Weights of a small GPT-style language model, trained from scratch on English Wikipedia.
Training: a variant of Muon for these matrices, 302M tokens, 4103 steps.
Each number is 128 + 24 x the weight over its row's rms, rounded and kept within 0 to 255. Layers, rows and columns count from 0. Numbers have three digits each. The size before them is the row's rms in percent of the matrix's.

# layer 5 MLP down (transposed), 768x256, rms 0.145, rows 103-157, columns 128-255
104:133116117102127130129118136135098146120108095143103130120118143097187177140097134142103122159186150110154151090105090094120109169138109133092108133138136108117097143100136144182164109127153121182126145144113109097109142120145127144099146161099096121162171110107130116108181140159153173158126178148146136129131123133158098147109140127138135117162157110149145133178155142136085152126134
095:127138156069126138146082128111100141153112101106100153125099161073108103130124114062110147128188125165104119125121142080148148089144099142109085097140128090137073114124133114137124116105150094129144133118137113095149141155142144138119163067112134136116153162122128118110130169123158147182118133139140136165126140153126156110108137089124123196142121137140137098179103188111148143092142
103:120143124121108106091116140126096134123101118117129171137079109171117122132210092154133075125118114154139118141119137144119128117136098126102174089100133133111130154127086099155094118116078106149131165141101146126165136099096145120148145094074128143120140111152115094124066154122105167123135080117119142094181108123139126156117103099124167139148109109091128156113144124135131123147102
092:094137127107166132108133134150142129142138102145086165075130130095159177120115132157149152112131100130146125144117101154123100126113172118127150144153113119115120141118108122134097140122121098120151132102145105148117122150110117100139119134158117156109106130210111155142145102134107097187124116112137093143114123097111104131095085104125125102175080137059122151153138104102135089150135
101:167150098108122117109147089100106131108086114175135132154104135155092120144135123133137105138082116138128097151145114137147132092137139175127104097149128120098121141182104118119083116110087117123109136127117166117129066118140144115146137118130137144154173084140151144179127109112135094196096130131135158121117164122106110148131098118123115098172148129095127116120092123107156143145092
093:118121120171158135166139177125110114158157133067121121127109120165102117106140096135116119130095109124127148099124161129125147133126122111137098153069081175105150125126098121110137131129109143134112133132133159162133155104102127147132187133168140112110168143214118115108096128126176138093147121168129127101075127100134141155131152124155112138124092146139105119121152162133127138127115
096:120104123153132131160119152129194157154102129155092172162065160125155074145158122158176143105164128108128132123142110187178098140108118170106163131131098096136112165156113118124132136117126171128112107136147108152123150161114112108116156116112159153128156136196125119142124129113136095133122072152139095106149145132178121099130151093099130115077117155123139140123110095136137145138132
105:108144154096161135135134145113124092122138101087095129132129147119098133151149072111130137104089141135114123130160145166091154144111106147076125105136106121136118178157151129132138097150130132087100172089134119133077141106072132185138134166150114143141098115237176170126145089075118087127106121110111142146098128168097099096169126137140139129146106128117129107153134132128154123151077
103:085143149120159111117089113140128150126145142125136101084131095130151120124096093142109151117123132113168149126121175159153178139131102141132157116175109107106119134155099073133132133195123120130102128134147125150110143125106137107129126152107145119144129157125111103125151127078128144117108142129121120112148150096130135140150100139131171126097147130179149109115130083115176141110121
105:158161102163136113113101139134134127104100094084147114141157153114173131173125087119136136129159153093142131122111091149125152104124121113120098148087143132109166113076105134113161170152114122124094169124166134148089138164134127158119129141130137114124157122142142130116099106116153114120141166167151115090104162107139123125093138075119121131067095131152114135113116077134155175130134
092:120120112146151121098121171124121123146173123127108171162140131093110124104132161115114128095124150173117087129141111091123121118149133135125127093147117108128152130205125162116143147120128110083145127137078142087148135127136125143136129087157144152083133138236114134116140129133129129073125129124121130112111133114124130056138111101124166147155105113117113137147142144102160134146128
093:144150114117122129158162164120137178126095153153150142119131127126143139130105126119125136173140123193120150124187084129181131092124144155127123100144165124132107126097087101127136147121117135118158104170141135127127115111087121155184086128147144086138097156138136160157129118144110128137111110141163151121127126091108155126111158113126131137107123115095099139126150166068125104147109
090:150074113140138133112080136152122138124140169171164119146124151129118111116069144122116126141103119120137148127127134124136104135143143169129126133096129135156117126071156147126118126119133145119143124150123139116121149134113131161128120095089142110105083141235098165129061135151127183127170120119131143068194119125120120125100092100109119120139183098110123148108159139151142071142116
104:111151158148153164128120117116137084168128090106151155155129136132078130133117165135142126100143124107102073167165119132109102159109082117081127163141132119124146150095092119131127138101090098138118126150123112115114137124146137182124128157111109164159136123154138114130133150094139135106109148089145178125113141133150143136157168127106170145173129133148124149172129115138145176125152
100:153110121119136087126121154099109162121134102113157151142164091122128135110165129101121134124142125158138096128089098131102114081143131109145084136159102111127154106157105136112145104074094142120146130161098145107110101101138141173144173166149147170125086162121161097129104109160092161108131135145158138097129140064111128108118126139127104134096138164135128137152135096148108143157158
106:130118166122167113086111149115150074109114135077115133087132159084138134077112150147147136140122157111130121110127112109138137145133138108128151138139115179118154152101100136099144096181139158141124130123128105115139140157143118111139121090156169144150165152075133128093131140087135145139131139131083121128131089158118154121104110109104118131145089098150116174095110138123138139127107
106:108121144133113135087118112156135104108116069109103149145089137136153100118131091153113139165171131121096143122128095087148098085074110137129144153145144152107118123140151145118154145135153104125122165131172111148083114138119096144145098087106135143107145107175148147145110151119154158118165086145165129148137139157123112121103166126152141121114148097135135100157124124149162124157105
108:144131111116137173160156131134143094120107091075134083122138125124124133141107097105135127115146094123144089130140090092132101145098112079144135121091142098154117101133151126136116183150132142117084133136154150114147110164112118114134092113138127134129087103170124153099124110104148143132175121102123135110162121133128070160091124129122179110105130135145128099150126109093134144094142
093:084113158135151122163146125122115118110092071150175152170163093083121142139158093118130131111063141136138120138123152091155135144120110140155178128147165144090132167165155112155121133131113128146106153131137091113139135100101127120158102134137116151097135101168105134108148110150138115115103144136107106110107151100124123091055131163111144105139131176135093086134102114130141119130160
090:136120127087156122124145184112139131093092107092148152119107112119148118151141165146136133164142145120145138120116121107168152112131139107146121081162126174129099084150143120143102134156111160125141098117138100103133129161155138143159123117134085171085174126160161091117124133102130129126109151103124145090117163104109113157120122097162101153151120098139099109155088121177155120143132
112:119164144152144125128129111127113119139167124099097117105089145128157120059139140119109124149129108180094108138110165124128122139104151144122110132156152091133118121187129108163124098128123168137112133164129134123136120138138157151152115107137165130117132122115146127130118115130151135163100137107142107098129151107153148105155155152127115079132120106112136103143094088180195133138118
106:106138135097158113145120116159122101128117105110151113116058114126117146141099156097145113147100124101128100138097109171137106112111141116099131124136113106127134149122131182086127113148149132139129132124134158109111110173133118167135119105156135130105111094159125156111126099122171150164145135133104134079126100130115147087153126141134123120137081124136155118122088108085087168131160
114:159121122084129116119124183147164117131169073114178116151120142180155096116130154131158121120131108130146150137105118122117099121115096117120118184116129151105089117122197137088059181106098158121118106123139127118147136132129193120184102181146145122117136105119150130102148128147085130126152128132142160121089135124121125111152129142121129098141122132122121178113117140143172132118157
105:119088123098107119129067129153099148086175116152131142153161169117154128130147145149081129153120117117155120106118141118118108112136122102127086163118147180108152131137153157143142122088108161097095159120130139186138104110134161130107140115109105139153126152174167157102160124140168108141136122135144144139176088102147168124130158136119167077095124134112126122148160111124124174084109
086:146103108124146136124097089100169099143091145125095141148106127123137100121145171135219118177144155087151135129135123118141100123140116138129132151075132129097147122180104084115124129142137126157101124139123144129154105141133135112140147136100133105146154156140123119144139162140107132104144106124133106144169100157117147159127118118129157153137082109144133151151113136125077104143142
101:129158137136108115114090119067188131110125128146089111132107119125078103145097184154101141127118109149129161146100139112135121137173080180119134126112112137128125191132105118092106153119153148169138123147128137169104099095103096096145100124112108144120138121162117121127099104150121119096147131139115156132140145134117092124180084105125093166123137156113170079109134107092145109104127
101:131154148176141094124105140163109127133136095117097166114100110153107101126110125137074116122122138127145116119101131149117106120111139166159145122101124135124094129119118107116119142146096064131123202154141135150116095104094146135148135155148124099097112118202104158138140128158142094076141135105114083123104112171139161119106085102134113156105159146116151105141137157175125100149105
105:093130139117167121175167170120122157144170123144152079169153122118104090101128138140110106114128165093154107116140132141181129142137148128090146169140129128134153139144146114097116151129160097134106121118143147118168132160165137151124155133145121132159133129123142144124132146100143127135179126124130129151123145084153130138118139110118166165107130117115080105108105138111170131135134
097:111086148137126145103128123124176134087112124106128111194117095117104083113106123130063152150132121110151144138151120160135076142126115101091128103098132110121090156119136142149126086088132128183091133153084138102150108157127143120132111142098182122110118103085091122130111122128099122142157155164088125123089151157133146169117116057137147150116159122127163134117163125122106160149102
095:137096128092111150120105150114134143129145093148119132143094151139130107108136146157151128154118121104074121150132121124103156089134135152163114137084138122114137113141142079146115128077133140141134120141146122142121137061133149151110126160114121127152119171192145128140114208158160145107130107160114135124156099158144146115135116100177085151094100141137129151108111116088111149128141
105:137128136074138141211143128145156126131164138167145133128144167139156121131128136097112150136133109159140190114111128136117113156109172128099162126102101108162146155114158157117175122111130136095131140111109101128123130076097122173099107120159099121121125155162150114101130110052110130130085161099151125128119142115074129183125112171139133137117101136130123117121106088141152106137138
101:137129145124129119098141146180120152139147096062163149129129108067103142165110107108091116133079173115118154107110119145126140118145090121102151099115113175098152155128130108137157128072142128119150103171146133092122139131132163110092089120123111160132169115202143109095128112134140106121120159149161124124126125144110125111146077116106137093137145117137158098153132098136155150121134
086:156130110109109131111104105144141099146135115135108146095091148132121147124141123167113105106110098118148115158141151093092137125147108102129118135104160131127157101196072109101149165148104123086107139083135105137117105127107129144157093126096140167147117137253129157075126102114148118143131111128100123137172146118100130150177148139158159087104099129131137107085159123138144110140124
113:127150133154151164173137156122113113118141124116144104143129110130075163122117144102113105180157130134160153151093115129124086126103109090115116155142130141093168169131136159109079159139090119106117146087158152160127095105146136128168116142136110120133142068145120148141121112170131159141128098146158122094132146112105110098113098182136114115177150108137110137156138140169136120136149
097:108128134118095084103122180120106155136146095109127114098144086119124133145112091114125119190094177130107130103132173090120141137131147151151142132126124104139155157110084124136121120104149108149093142092099132119134131146147084108127149128145130150114118098145124178150153156113179159152114116155194129167149138169163148128144140155153166109138117126116110157106136113098131120159132
096:116150130126114116132142036166100121096129113153093124103129114118151122116156147108160152163138113119110125135158109136157108107162142124121101122146168134113116136113132154125143151126132128124134166153125121155140146137140094131108100115115146135130147113135163151149149139127131129108139127122124166116123137112121132129108086174138111135127135131105140114116159136100179102103141
101:097145171147125114166130133117154095121097151143139157112089090120144061114156149119128149125133145162118127175126165157133168122121086135102134150129129135106123101127118131082102147134140136109106124110130108127117184117161140097154106109113149152086133138098125136164162132110158097131153078151112112125107067126103159138113162107147121120089139111120144117150111148105120150115109
101:132119106081127160165114120097139111109159124130117093153171148145119173106117127135138125160114132160117136098121108131123138126171106102120115155145138129079116153142146109115083141135123201086136120167105121079130168121114107130166134138162128101106107159117115141116089162132120089114122124134152131101171125129139116091131122174098132123094120134163117085122119114143173161134178
095:127154117119151137154106179137117120163118144154164138126112114130150140135178127117142148157140124106137078099104091124087127165123112133098157134098137132103147132154130118153113162137093112116130130166162112096155125127114119147138111154124115138113128109142131088124105162124139120112122120075117112095119118142112129106170096117083088091115159116124135109114115138125115132115136
123:175178175125198152153141156161155131145155138116151111114164129171129136124143138130118127071115163158161114152125127081142079106113166137138116145106110111141113118140140151176136118095149130145103102172124133071155127090130138090148168113115083142118115143114118132083112143124129135138124111118128121137122151102103119128095110172127158150148116168151118136148092134151100106103127
092:162130117124182125132135146108119122108156082110117124140126127091101143103082124146096130126118145143094061117089148162102155136116131155119116142136110143123105152241148132152140127137159127090132158147163135119098152133127130132134133117125133125096110143223129157107128143103155120146107155105123150124151146111139114113133137115143126126130129151123132121150167112133157154162110
105:145092073108202118151112126170099113116100130138139134172107135103159111127109127127134159134160149143135184105148156131108146135138109172116137159121072111107137146132136175103137163141076150119130132114130105096134138151143083166096148112112111143112084122149124109148111113169126144143110156132134143126115080157133146138151086097108118143153112104136149126163162118134124162119106
100:100159170144172133139119132131109060112141149136140126144132129147146118138155108090122152144147140121162147098149140124115163094128155119136118153141126115132113135119104084103110130147123137143108130144149159133084083110136110102100113112090128133124132105099067143125179120153167123112101143124155098111174110133134150145148119125109111149148142162123146129160107111121104123175123
103:135133105156112178086126087127129103135170109112113138127138186118153130119148147123124092132126111097158151094139137116174149078135134197119159089130135062106127147101180117144085127146157140164167130117121141115121144127105159160116158070140182145127112170105151152122132120130094151165129119132129184153133080088152103120115103123103168139136081138139102118147114130127146111091101
109:151164130136128124136137119122112106153130139102112137139143138142090147136107169129136134102115124150154143101104132088117125163058109105135112139060128137116143134145142108104156150107107124180103092129138126115106192129112172153125111110150102129122136152067142126121114115122120175114146110129116105093120149143104135120110147144088125102112140154134155128157137117092101145124119
103:129106103156140112093089120117147131121153139151130155092099136140153137121123129118107152131131122134114097132141153121179126140160111092128102117112170183158143118070125136149158131085092131172139090132102136123140152136136125143136135146184065131135076121174137124136141096100099155141136127138145097108147091113131147109118128105121110117106119132141090166129162151138131144092090
109:138137100113114110192121091171140119136147151113141157123131164153128156188141110150156091134131155114171098135119110133100123128121133140129144120128136123118144111128128164178185096139117073123124106081125138118123111125112141129146140128118148114176087097115114135105121138126132090114157141111091122073147113161143165147158103107169088159116117096102089162131098105112122133140089
097:117129100123105145155125144126131124167145073154120119153133124068117146153136141175142144134077134108115127149142143141149141126119101141119132120123160123157127115164140076129092142150142147135114133160124116109118118103140110109153108141095117102142100112161098132132130109105167119177140093165114115100132149158158126100071135112130145125174105155131108142098164143135107107168115
091:113128158148125127127159154144133125129181137085111114105163123142117161108102090105132154095106133144111098111149140127098128140107130131143132140160083153109144132185127145123111135153131139162088144140124138116089101111172123099128091146101128120137140115155123143160119118110137149108152100137143156102166114116151150084156133121109131091144134123118109103172134111115133106142098
099:115112109119097100129108144162118149140101117157076103131139123136136134085138100143112097176132126145126136164108111158116143105092155144122139125127096092152138113187110123141119181112143158080141131107130074137121093128136104113140140096146129151138133154095148138127122154112082145113155133141104187130154127146149108109152104104123090135092132105098129086141106102154151138149130
089:114122157098126137108129116179141117155150091141110183103158136157104098135135123082136142131119132133138131123097135117128134131149143119128086117128111162139144103082103152145122123125134196122159133121106083120135111091132129127144122123094089136131122097164122116149160137085124099169100117140107106121102089152118088133101149179136180177118111126087142100129126101072097139114135
092:177076144130137131120125117137145121108102142102074153093142145120169110164132140107150114126132132105125117104102131172177113153122135143095125117144111135129088112065103104135136118135098118114087116174174145133155191067097127148153147097102130087153093136178118118090124123114117174180135125133108107101147141184161145128148131143138126129127139121109155149108127151118113120132151
092:141143159100164125129110132143113128145112143166103121092137093156127153168140141156128112140138127166094079114145150126148132128139126127140112158158125157115115124113111119108087119133136119137138141089123140078117124135155133104152161147148104136136148174076174132108103162128118102186145146115131156136087099148152149081161115083153117181102120147096066165131084153143163135179099
099:149208106094147117149130076104161160116091112139108099106127128166103139167112123144169079125133088110124165129160118116104096134119134121071156140134112139083115134123107115143088156136104118150126154181078118152088075126117125117172114119156129122117141108134134101145142122149116129088166138153127115109159128135107121107157111130123117104126153151115125116111135112141101131129107
113:166136123129087106157124140117152143084102137071086139132122137129158155142157124147111148133135144150089116071147165137080136147117111113104122123157103112108139131157127132204097147123077126089141133108128152096118083148104075077117143105118111120154138123158126097154134118133192137143088153142085136123065144116117124124106105147150101145124182127164108144115163122126088112132156
# layer 5 MLP up, 768x256, rms 0.246, rows 104-157, columns 128-255
087:065155146143147147100102116118113073116154155121110138116105172129141166155162125120091138108123108117125161114156143125113080126113134093138085142082166140147103136131094135115110113120169137096118129103125150177129117139144120168125129155120104123141137089117115113144081135139124146133119167120116088112113164149150120160123123124117073128110101127119154138134154135146130125117131
105:088165173173186112178141132130137117135089092151112160133152082090094135127189130116156111135149104122125120085101141170136141138132129123124134138086134135076114107080144132146108134134100135123120144127148140151124129059109082147119142163167106169150133083121138137098172143126110113098096125132123129135128124136107137139149126152157123111102116096125153136137114136132146102142103
089:129085119211110131178194122185155121092132129112123086114116089155119089110110089141132136140134118124131136120142164124134103129140115166150140118140143156125161122086131154121152096138118125182112087120099135124130158134137111119079141150103129124137143142140160097114109142147159114114145150137085102155096105158141169110096158128131151145096106134169103104123137144134116107139117
104:167156103133116112141129125170114168118142152109126148091080135133136133157152166136107170091094131086110144111136122146111182179100121120131147139098126130137142144112122156149118134099075154117080145109094137121110126122141122130187105111098149106134141103128131159182109140141127092132152105111129097150117137142157108138069155098184127160121159130118099115108158141124118107146138
099:100149188118129128176109136155095134101108129174109136088114104107138191129136138145147116139153110127124109113104135098165104129088112179114147124128109131138147125093140137135121132124121123158119107099117134105117100134140111112167112134139157165132112083146111093113116064109086126102121044110129119129114164125087133123129142138132148123206133156138120149145094156120123124100119
088:152118130165167127105141129163086120160145102105096120143088141139149103120121156117146138106100140136113141136169142114182128129141125121104100162133116118127142106119133108115061154109122123130129148120114070121147123122142096109082145075123150065107128142190132112097119122097149124154145104123146132118128098104106104108160135142159151141160118080145145146129106093079127119137121
112:127177130162154116114144114109141113121102127125112164167164072152100101071142084129142133112129109158113147130137064120167111150129136155162119139160134174145138094158130152137097132134115145116132167137099143135116074163126123162135105117123089147184121143070122071134124166137174120098112142155109109160099114132161140094132140171099139135164139111121111148084172138095118144167111
101:128138185111144145068078162126062168121148143140056134134133103109186135144132152149114141122149089084113151141157138145109119129137068135081112096159143103124083127156147106133167157098138135117151112120081154121138106124109120124145147148131141133136127124121106086128115127123093145108126165120109152124154152119123194143163124129124133118128128122136136135147141121120166171118165
100:164160133104172150108117134099140059151132173147141152072150142185118111114117120173095122155162111164093126141135108099127139115134107095119105156100139137144124127119179112098135117074135140114152114122111119120117089137121172172143065131183165117101116110119147136084112160141103120166115148116084112148122128097112116122097159156129149108140119137117139139148149164120105144149134
105:114134137147109132115125129122109139139109137114122118100103219124171172160129107101119128090143135117139149163125123107122138142147124107168151113136128135133127157119114072117137139134108139115116092142100132122122132134175126131109100147120094121131098155127137124131165139171130090115152111115149149164128137109158146077079125158142122138153136145107098122127153110133170097158091
095:139110145174155153104107151145078110129131137094141168142148138139125160108161106115143133107119090132104120079135181093111118147156111095150106151118138141133178116128099101110171107154147084159114114100110163149166111125128151132107117100122171107140111119114120085123092129103104092136152118163137112136149129131129137108116132155110146097152130120109108092151132126104132108126143
094:161122130133150124125138134136125102103150123114103129154127105118104093109145107182159129112101118119122169131132156144108109150139122127155118170105126142142123138094129134108116145142125124135147115133126163111082105144126091133122103072124082122090132144167074116114181118123100107115080162121160131149106130111154134195163120181124173102151131122127126078131152117117124092161066
107:110118131122143096154120125162108115119089091167138146115127095111141130153143122082096139164124116101115109157167117143162139143141142103118116119098130132110171148113105170150155133126116152134059142137139155115142124113141134097160134097157140157141135096130117097156138115076133152148183083197126112125148167179157116136116117114121098129146160176113176132175097175128120151134104
105:087150115127148123073134128156091101125112101110113143139145099123134197122161167107125133115126113114136100153116122114128119147117121143158097147166129130101127081109140130111086138092111150155154118138125111151108090102117140124145126196153156162124111153115116117119088123132164136124111113123104150124098114101099115104137113118137093126132177127118101137125137091136094109157157
109:131152138124104118125182102103143069127157150165117158137130158109139109111134104119123125107148145113150157112113140127139151117121109085158158151107127166126119087145134166100117102146152098115107152156123146096147110137112160075110122086123142150134107103058159123196107146132164124111131139131108162131110104139134122115158146112130146170165133127100094135155151119134144108127108
096:092165179121104086156148125142084152142111163099125114096118143156109115104170115126127098109117158134191130121081096095130143137129120092147138101122130122128147146133107150112142147123150106148096108143142106119125078157105150132130148121140135119164129142070116094128123104170089169151155128105112123157109115142142164129143115129139091128140144139162144146158155151103128136112133
105:140176143146129153087155107103090111170104168106099116123089148146132117110138143182110102157120102144120124162118146114130132102177112089157110151135104141121115146118118136131118117158155093099085172081129127099099131146125140157104112126146158146116134148105123102167133145133133119107105128084154127094183164155145143126108130151147192141161099137182110141127151150113073171129111
093:133128105095056166074092109153083132100143177167118093092119103144150143134141117109125087134145138094115148092123107145136132125154174130105128141142086083157132120141129109147150106118121134083077124153154134103114109089136140099105117110096135089159147127114157168121127146133116128126079117109142177147105066129153120152141149122103117081067173131125111154145105122091161125130087
093:136091110134143074103100147117099119147112134111146114110092066096096174134144118143140162149140161109153162116116102124115122163152100113104086117108161133158112117114110110161130110123101131147164130107110115138147119106128128092116091094095087104121129157126163127135104132114143133115144124121127116114131125107104174139095121097118114112145065145127152079138163154130161088154111
108:170168128099141118139132099155071135142116147106099080081151161117147116110131145149143104156139154112127113120133110136170141142144118126165136186090121147189111114164145155101135135099080151091136119089160138133171131117117154144162136096129147184113171100125135115157111076102105161130114156155121108129127148155158117148109099140155095134144145096184165102141086103142127102096131
106:159102158116141124102145163138148109132106132163095167113101128130131139070141132132123148085115133119094125118147160112141086115100127130085151111124113158131106114139087131121107119150182080104076150126136166142104141138124132113147115091109142169114109124118098107113138063122108139142106099185129120133138140132077157139140119133118138116104103136117148130126142176137131156123157
126:142180171100095136121144148157184115140127073114125133141137092165132082098138098132112093137132120090125089112161089109128124139141086134139104123130126131135126151129122136127127136127138092144116082123139142163148127089097159102139113147126164103111089135117108082109129135126143101132150148165105131161120151129129126098138099160130114090106152155147138152135202164122154187137172
103:132104092121171123109131148149165129160114120166114150143104141114108136131154127143101125155124138112169113138103091119118132110131143125151101124131150181103130122120132123144103149158139187088123150149146073143147071133103148140161148115135105130083115111121151129142098151118104132162189139117107166116127141142123123158151145130101069102110182123129111130129168181114134137127129
087:155136146107103181093144143142151160084168145149074107131120139120117117123114109148138126161116141138094125141146158127136140091110108164121138156165163152105113096118131132142096130081120130131174143098101146120106104128157091130145151165123105113118107120140117151096129169122097122129139114119083105170157148132186124105117159136165127130138043120120121163127178122124111108155161
102:174131120096151107112059126136141103121134133127128071138147137085092137125155113132109115120151101120110110129124127142097149100136127115112132096141161116098161130114132119148104139164093128136099125132084138084113116210121084121152122117172132176095132133139118108177145117162109125119116115104135143099107113118132150152129119146138131109104120122161094137118113168103147112185113
096:111154137161144093128108121116168152114120104115114123117108154123083130126140112139141102141139167120159100088104152082141136129132124142147088151121077136150134128118141118116122146172133141151134141111127091096147197097142122114101131106143112152170129120160142137095114131118129156102143145098115110149115140163102145141142162165109124113083115103114113092159151128150104140117145
105:110105149125110083139127112136099138122115098152122125118104131138100130114131118155082116130109122088165120104095112148128164113184091118157103120080139103110106144131126136115123112086101113123156115133115122135149101135095129087110152143188166148172082122135095133125133094101149100105129097143138109122117138130096199105124130137152122131123152178099122165150122068140144126102126
089:098132174125157103112097151140111124120085136139099151158114098145134159130136136100166165123123089148101153135137143134055121111147143136172166114092159087129121122136146097148177124158126098143116150094113127124128093134096133111127117132120139157095109117089149113093146118169110124130079156122118116102107172121095124155104145123128118142125167145127132142087122098159119163137160
092:120099105106114142086108147162128153098094081129129113132084127109133108133120162099125194131057102107136160146127123100167127144122075133172162169111106145153137153146118120101121162149109129179136134141138111118117089113130144152116148136095122131111103156137138136090119126121094138081132094117167132144173120162116129110168128130153145109142141151115105145121118100146109127097191
108:137163092109082158115143132109103120106174161111121140139133115141146103142137141130070178125086139188098143149165125126096098140112193123127171157158095143077118143124123171114143108141120121168139145145106152156160141123107117120100135101142130131110142110129118139167144130113138119101153140135118140166151138131099157134101115121116183163137162124143116127123166120112111145100103
107:131144165152151109125097101138102123093138151120139110109095109145140119080143106147139067168116122114202184113129169130114144125088186122123135119136164157108080105166104138166101118128133147086093132129137138134123137129089141081135126162118141145146113124117139108137140103108136161130145145139113156158149117125139148171145138103131140117111127164134149175138177109137154119146119
091:096120136169137143124131096168139109133109088138148149132146161163090122128187175110116150133111165150107109131101133158136127145095097134146131126123138103115112125120184152162126088130146123109151146133101121162174144096154122082148130179133156158147108106118126106128138127152137142123152105088097139148140108126135109135112135122117127147135153133157111148154117125135136150136112
112:150128141116130168130133097146109107112115100129122152136117156078084169133105130120095120134163128117123149114156133135115105121111080077124113111096127105081151148115136130126112121113101114112140109102144132150134134128112147082158094165151136146084139082128132110165133099146110141141155111135156132137131123158117171122116116122145127135167112130146135158132133162135105142090140
092:147141115134129146120110138159129152138163120102111146121150088086135124121126123076083116099126098141124148177091097105126173098147150145124123151100115101122146121110070136123150121129105118171087101146113115114100116142148129139116073131149129114123113128140146104126160144151151128117092078114129127163164175150095119145148134119171101137157093122179125108134144104077122127158108
109:139115142131134080160133164152148125146111160145151127122164119148101113129120134134111161129122077126155152136133132117086160168114089114108135134107143107123142136137145132139125096151121084131178098115123099149134131121201145123133088156064130158170118125132092104090166123142111122103095146128126125138107124096152176100131117107114138096131152109116126095156090137115141134120089
097:134146112112120117136096078138140150136155128120160105063127158196108148118101148126161132143141160114132162106128141103107096116114137157157114111119121156173191145129120113122165097106107129129098141159132152153128161143132171114163111117096139092130081136103139115140081141114157106138099118131105095183154152101120118149135163115137133115127092131163103136140088145109139136136117
106:107123123117138130139097110135098149118165128099125115144104154100134143111167146092151089139102146139152077120141148069111101100130119163138111132125090149143180135100146165103116133132162143164112110120126115156128099120100149075128120111128106125129151110089123137166076125150126093150140111125136128163149171129108154106119166113140107144134109144118154094109109075134138106134156
096:100120131112112086129089121135135144145151191139106093152117148124126127143148139150098107187148136111151105124085152092106122114127137117159108107117135111099151152151152103126146130125104137126157121163096133141182128080105116172132131132112108119137123140116135128075080186113141160119139133115122104109122121141089119146181118087123081145203117171120132096120116149137113116108117
124:133140104098096126124134148131184129102129130085114104153121144158131154159138084155132092120123111130132131157133126115112118128137174140156095124083080097136105091103134147142101149094153121142082106153110137131087134114130120100119138133119109169168161117131133127128158122155086146129164113106196082145154139141081115137140148144151160121137093160113111145132086139140146089146142
104:118136115135136150142088167093131121126120130157093132128117143118121149123152164110087163118129146155126101167054178120152148136117096141119142131124144142132137122166111069153107127113116120127133102135144113094106130078116131145141153114163124118170094127103172134118191126168138116143166162094102156128146160158143088156126119133142110107101169124096121133101130131157174151156131
099:112161131157130117134101148148131165139143140150137100148140094139129108124116163161150132145184132114092132123132102157123139156122130129155179127130089131136076099099142144132140115126122161147152103116132132156152124127136137170154168131088096156162174128095126101197140166173129158114138115123128116121119109111148111143142132082102159108152136112124165155128120159081197110142139
097:172127140106119120166118155122144101101167155181156149147081171112106133146111143112114144124167133122098151093129117095099128085134125104121102151138167103123077097090165091170130148124124117153136120108134114146120060097125074114122118085115107153140149110112102103118108148136144131175140152133108168143115118097152106135140124163105086154111116156128110090114104152170148152135141
098:141149135113163125150068128117151117134128123125142123112125112111120145142140130095127087124142126107163096091131080141172120127157125130119144092111116130089138166147128114138128111152117091164158128112114130161138163130103150109128138147169128134124106100121124114119106127135132119118069128140155099174103129107113127148135087140160149134148138144151153177058076122110091161108130
108:129136167143103137106120148122141147141144117099105158156171133132143116140130069131121104101145097124113097157107141084100151134115158128122155115148141169158081137142130161161112155126135080121123102104131098109142154153123110159122134116162140144138109186120124118056111126158094133149145115143121101133151143073118131095166124200130107110141159116114119093114134145134119102138118
107:141081055135151128097115120165160110120150166141094153108141119088138107144120166147094127129131081136136175121143159089184155106126122130151150135089138142110147104100116078132119111125117161129090123107091146130110122144107129156135175112111123123083150125125116146093121153092157155156102099115176122102106130095096149119114136070108112092131138144106145080142146159171086116150119
115:129118129077077137121063147153130129117120131171087138144138101143097130165145115153060105119080128101141119136141126144148121074116176153146144156154111104145158086085171114104097117134103126140160112117125149127115139165105117129110094133124147134131125060105124137084148137109158103125122104135172143109153080147142144139152099112109135130124129144113055122114114113122100088183076
095:141130113125122128109099089146087106153162153124113123120133127101123120119121130125170121134111122108130136082146088114107159092162153113138143113104132131097130143126096132133144127149100127144151142131128113091082136105130156084119126096109167127159157170094173115125148132133085127138146174104127151082116076159103150120129153166148093146114132118106105084160101150150141128149122
091:128132121108088152132129115157136155116098160142089114115117138139119110149117132143113098125145140138120161108063069121134119082109113144129113129145101200127075123143128109164130159131119152119128086135126116132130166140122171077150132118071121160117102120116122152099104146141143105119111093126135149135125076150119120155126125125125106143138138149113113119123121128125127096133125
096:084158126168169115095138085135127163125156084146151107174139160152131130111159115074111103135102136117115105167105125092172110104096098131090136137169137148115107181094118116116148141111122106124156175145140157124125082141106161086132147126102153119095122153142127119131134143134160136091169102111133136092162148169145129105157111139081163103129121141144152140102126134108109130148145
089:178121120102130132107123122110097120136140078103090096124083132132122125105113094202134106163170140121120124157153152118132110159110128110128104159144149179144115110099118114115104121128147162114096124152111132138146131148075155130147129100111102084101145129109121065142094113079085131130150123156138134147138141127089139182113105152169081142098142096136116119153130123127137128132146
097:141135102105104177126126135119154163101136127132080174105096156097129150100102172140135112132089121112140143100137132128133100169140111096144132103111126103114130092103134125103134102106132130133092146079110153120144104097142137123179123097121084129127135087151120115121140125094025156109128132114145089109145111139165147070117122141147106134131157122137086121108134141108140127125195
096:152123110125140145148121142164117167122142081124123093146098091160119167161100135150059122157147121134116095160118151160158133119169127133163132141098115165137120175100125135110112108134136153166144128114195139114089142126112139105135088133137123129138154119119160152114118117148166117133153130126132196110115099102127096097074132128117125119116109126140126134148076160138111136129163
096:107140082141155120094141145125148141139103117106079165097114123129128096163139150154164145118116102142099116117105121120142193120121137143151142157131172094131131147124114094120089139114092112134076130168145129098159156123125102163153119111119124114170143107129110136130142132076121148154147114100100125110139141084123103144123144118177081115128079152126163141122122096101134164143108
108:169133123138094142089097130122132109100179142122117116130146136116104154145119117167139150145124143143088152129137127160116083130170112174166175120176129124096142124118171165155109117167119134080165123087100130109121129111104123108165163133096109147120064145116173111152122095108134131177150128123095130170141101140130181158109135135128112123152199114150113132078098151128127107132182